From a checkpoint of a small transformer trained on Wikipedia: 3.05M parameters.
Each number is 500 + 40 x the weight over its row's rms, rounded and kept within 0 to 999. Layers, rows and columns count from 0. Numbers have three digits each. The size before them is the row's rms in percent of the matrix's.

# layer 10 MLP up, 512x128, rms 0.17, rows 135-156, columns 0-127
097:496534512558527530512491478480504630504546473547516536452500479481467482467519507461458510412524460427537510449485537512514574543497516453581421494490557429501483482479479537479442493542486529544501523479527510501483513440480467485478480475546581462401469509574480501522531492530471559435385515542587472501589510528548463504470426491479463512485509490468527460487558521479487520526483
102:489459519568539449503528566497561488565524520495452459452503465483483465565510446538546529509518464506392499503427423441521536469502538447559618521485467533520458524515461464484494439481408463491516553544544505483546520468485492494480457491530445519525477475438462446492496436475483513428511487480514501488510475471433524440462509454481471524385535476417454509555468512494506505489493
106:486511502440433475470484581365459498490492468529438537517513448520562577595495415520476503527520473458569479511485565575517544503472427484485458497482463484500556514435533424485502485509467518475494569495537519458435525485524496486510510492444509570555426527472453530561513512505489513494555463448486493492500501522526468520420464484542487533473464475502469511472412478472515523429540
105:443445507467509476534489511536601472487504476567515564544522500465466458572548477506436490542503473493568477488553483486441452522520562514590523500522448547454493445494504470512491467436503507491453443479469456471534531440528451490519525530460496539441477384447505516480494404527470482535466571498541512545438551450429495451545511511505458548488499515537498582483523517551509466446466
100:467495487492511513516531452502513452547441461535507479535497455475517473489533493482507464495444550505469542496535549474400535462503510520440510368485486522400557477470585449524480554422436472467515524464537562512436492451507478525453545485493496504540491558544506551530486518517491553487513528582458612547513494500458509558444541466496499476506549468546454449481523460544461485569511
106:433472426530485496526516521484435448517555506583508502498545546440581465498516509498500500488512584513453526467466548562501497511531553461545527494544500459561521452462492456491557456368503523497510553513518483490522469582524510515528518515461448477516527483449450474443484497516438479504497530457553535433504517440561451547486520447509463484554543469414551498428504490504505475538406
090:519426480480562589506514477490478535526457427467508476549497466529443543450478485516458470472507505539490533612485513550443490418511521481500542464529524520491487532509452444453451516494496516517497489454455473537491572456539482426497562521517468506417541508448459485444490582482454575485549539483515562497490463451450464493474471588510572494480517477420581523497517519510575539516487
103:545524530507447504574552482483460489449530499524503492539506448469508459456513463556447453444487500509519505519512549464505512510515463470454536520547474498497554498470477421379481498497532542471488425511506539520511556520529495493585516497528467553468541553461509457399503444479483526391467479473561498561516543529468492535475489424462416497450509484529523570480509485471534413592520
100:554491441448538499492487508503545478515526493481492497532536528498508481614530447515512530538520507464529510500498495499443444516473471492473452521517505524481456460452514443611504447436580563572479514535578427530568504459481474482534501488509488598463547488552504470563522583441472542574530533504450525534553530475449458464464502515506529455499553464484504462479527546519534459403541
113:504487468466554500495490506403536469524442467523422510423485498529506535520504480473534533491526556477484491506510613488477439507488506444432451472503477431535498532579460560497512498537497518534476431554495489506594477473518582552533510460499571440492569469461512561548587499431488575500426484458535482476498523497498525480501472495486438538425452485430522498479497515481509556499452
094:527525405532509517471486531468509564551518523480479479483471406425522473479538511507498478457566516488540448448556483477473463519527494503466452508441459516543499521497476524487530451451532513499549482565549468488482510480456481561450411497506511443468493509469416399437440439579484529458473453495511530513478555512446562543501535508507520432466502403568492552449507518485501569524464
100:472523495474508480493501547527546493502520570532462506465475488506464481453513544427466576485467523520554591545590525538449488506437523577438528566511505561487537449492543508493487483479484490463489510525497426529477487543516455520506495530547458565467415537487514505562448423553547477532564563471440489561480559520467467444530533458545440438506470420502504497420555512482467517479495
099:544486509508492477514518485545515534511455440474434563550504512512514548494562511492484444475494575456506522456461476482447579562447485511503510544489551532533464462530501543486423469460446564501447474535542547508519607513484479502447468529563507447495544605557557461534477554472497529475536479490449544468401472548532511505484494508416510499538492561518452507524543485428489467529572
101:492547467533472444504513569519512464456545481530521590433462553520504419565511451529520477535549494477518554542533513461488499487447475536493517509561530442495517460478500422502471512427456512611505543420472560514464532539511488474503557461436428567501468612513450436504518495495478471522515515496516541493463537485476492479515499495535465418500470490481434476451464572504525534574495
094:542424482501456494516527514479483527470517514424489468515438563511503520533516437466535517510534464547496481555406517505505439561445569517452493534437535545519442564464472483550521439470456507459545505433528518536492567468520457471470556498529532530488565450449436459465558575527507539530557582509516578529508485568487554464539490463489530547445465507489496497480551441546443488487515
107:482526471442488534532538510511460465539439511451437565494480492523402479565558437521523455521534585474541508489506588534479517499496454524465488467549531470504537525496467534484537478467498476538440491468490506462530557499549606466562512501473512566490482606503443502500483475492495481536367534534498516478525518509550527443511453465491554490437545456498452476518582528524482450460487
104:514483414528560481497529524535477462494525449525400508494527469479532485469544592561513465569474516458488514480501504474478456464504532468534466457479546446556478497487515494511462529455505453492482517431525560557526476477506573604514569459533557499491468579543558466578527498511457505456525455485491531490474484455500525557528461430510531466473495530542545613525514535479532579457549
107:466519544476454533493497485444483567469494512445455520480545508422495465490545565479505555488559511512496471505531537577559505528524508530544473483541463521533503475470525516465483524477507616473484484549510477459481499509427450421487486509496436578482545526484493491543517563479500515478570567490472429485515537510512439515454505453467477485507548606383536560463519461461472517456405
093:528490487526416460458492498507512444449468435504491518491570383482527453473559517516503511484424440535432485467533607501465471511510489514554466502512549445462534563533509534466467523507512508493465474532491518519488496485501503518572525515473468548458490516547489554445424481429447529475509564545520539538470558465537504573573514503552444446507461377512512518447530520538504468502500
093:475561405451517424532507525556466481533438519500557524523478453461479499498532410510494497455511490545462526585487489546492489546444486549557556538531516489501490535517483497516522496542417471563478506498543458532484571561518415532467521500501573542529503582468466510513511556632503475470492505534563541484461515454568551523515569494559523458511500474483492496477490430521502553522500
115:528414459465538474478496495471497515480462437575409616442517553494437494496504481479504503481500496487514481504558514479483533490487505472495511498562564503550501434466534546492501487536574473510533439508557428451518515453508505479600519612489471479572504510465494557528474501525540480479417486438525484498493519411488408450493473426547473488477513503497569548480517498489461484472534
090:506528476491483493462451491510499526485476481538563517499525482565524519493521519535493459542440490621449470505549449484425457507496514532592445529501554557545564524502597515476504467472566504544533499442500522516471497489527489478438585474570545532433545523489446540562532496498538536549490533470522480486510470474527511569548575467532518578486460516443452533449468498538468490459590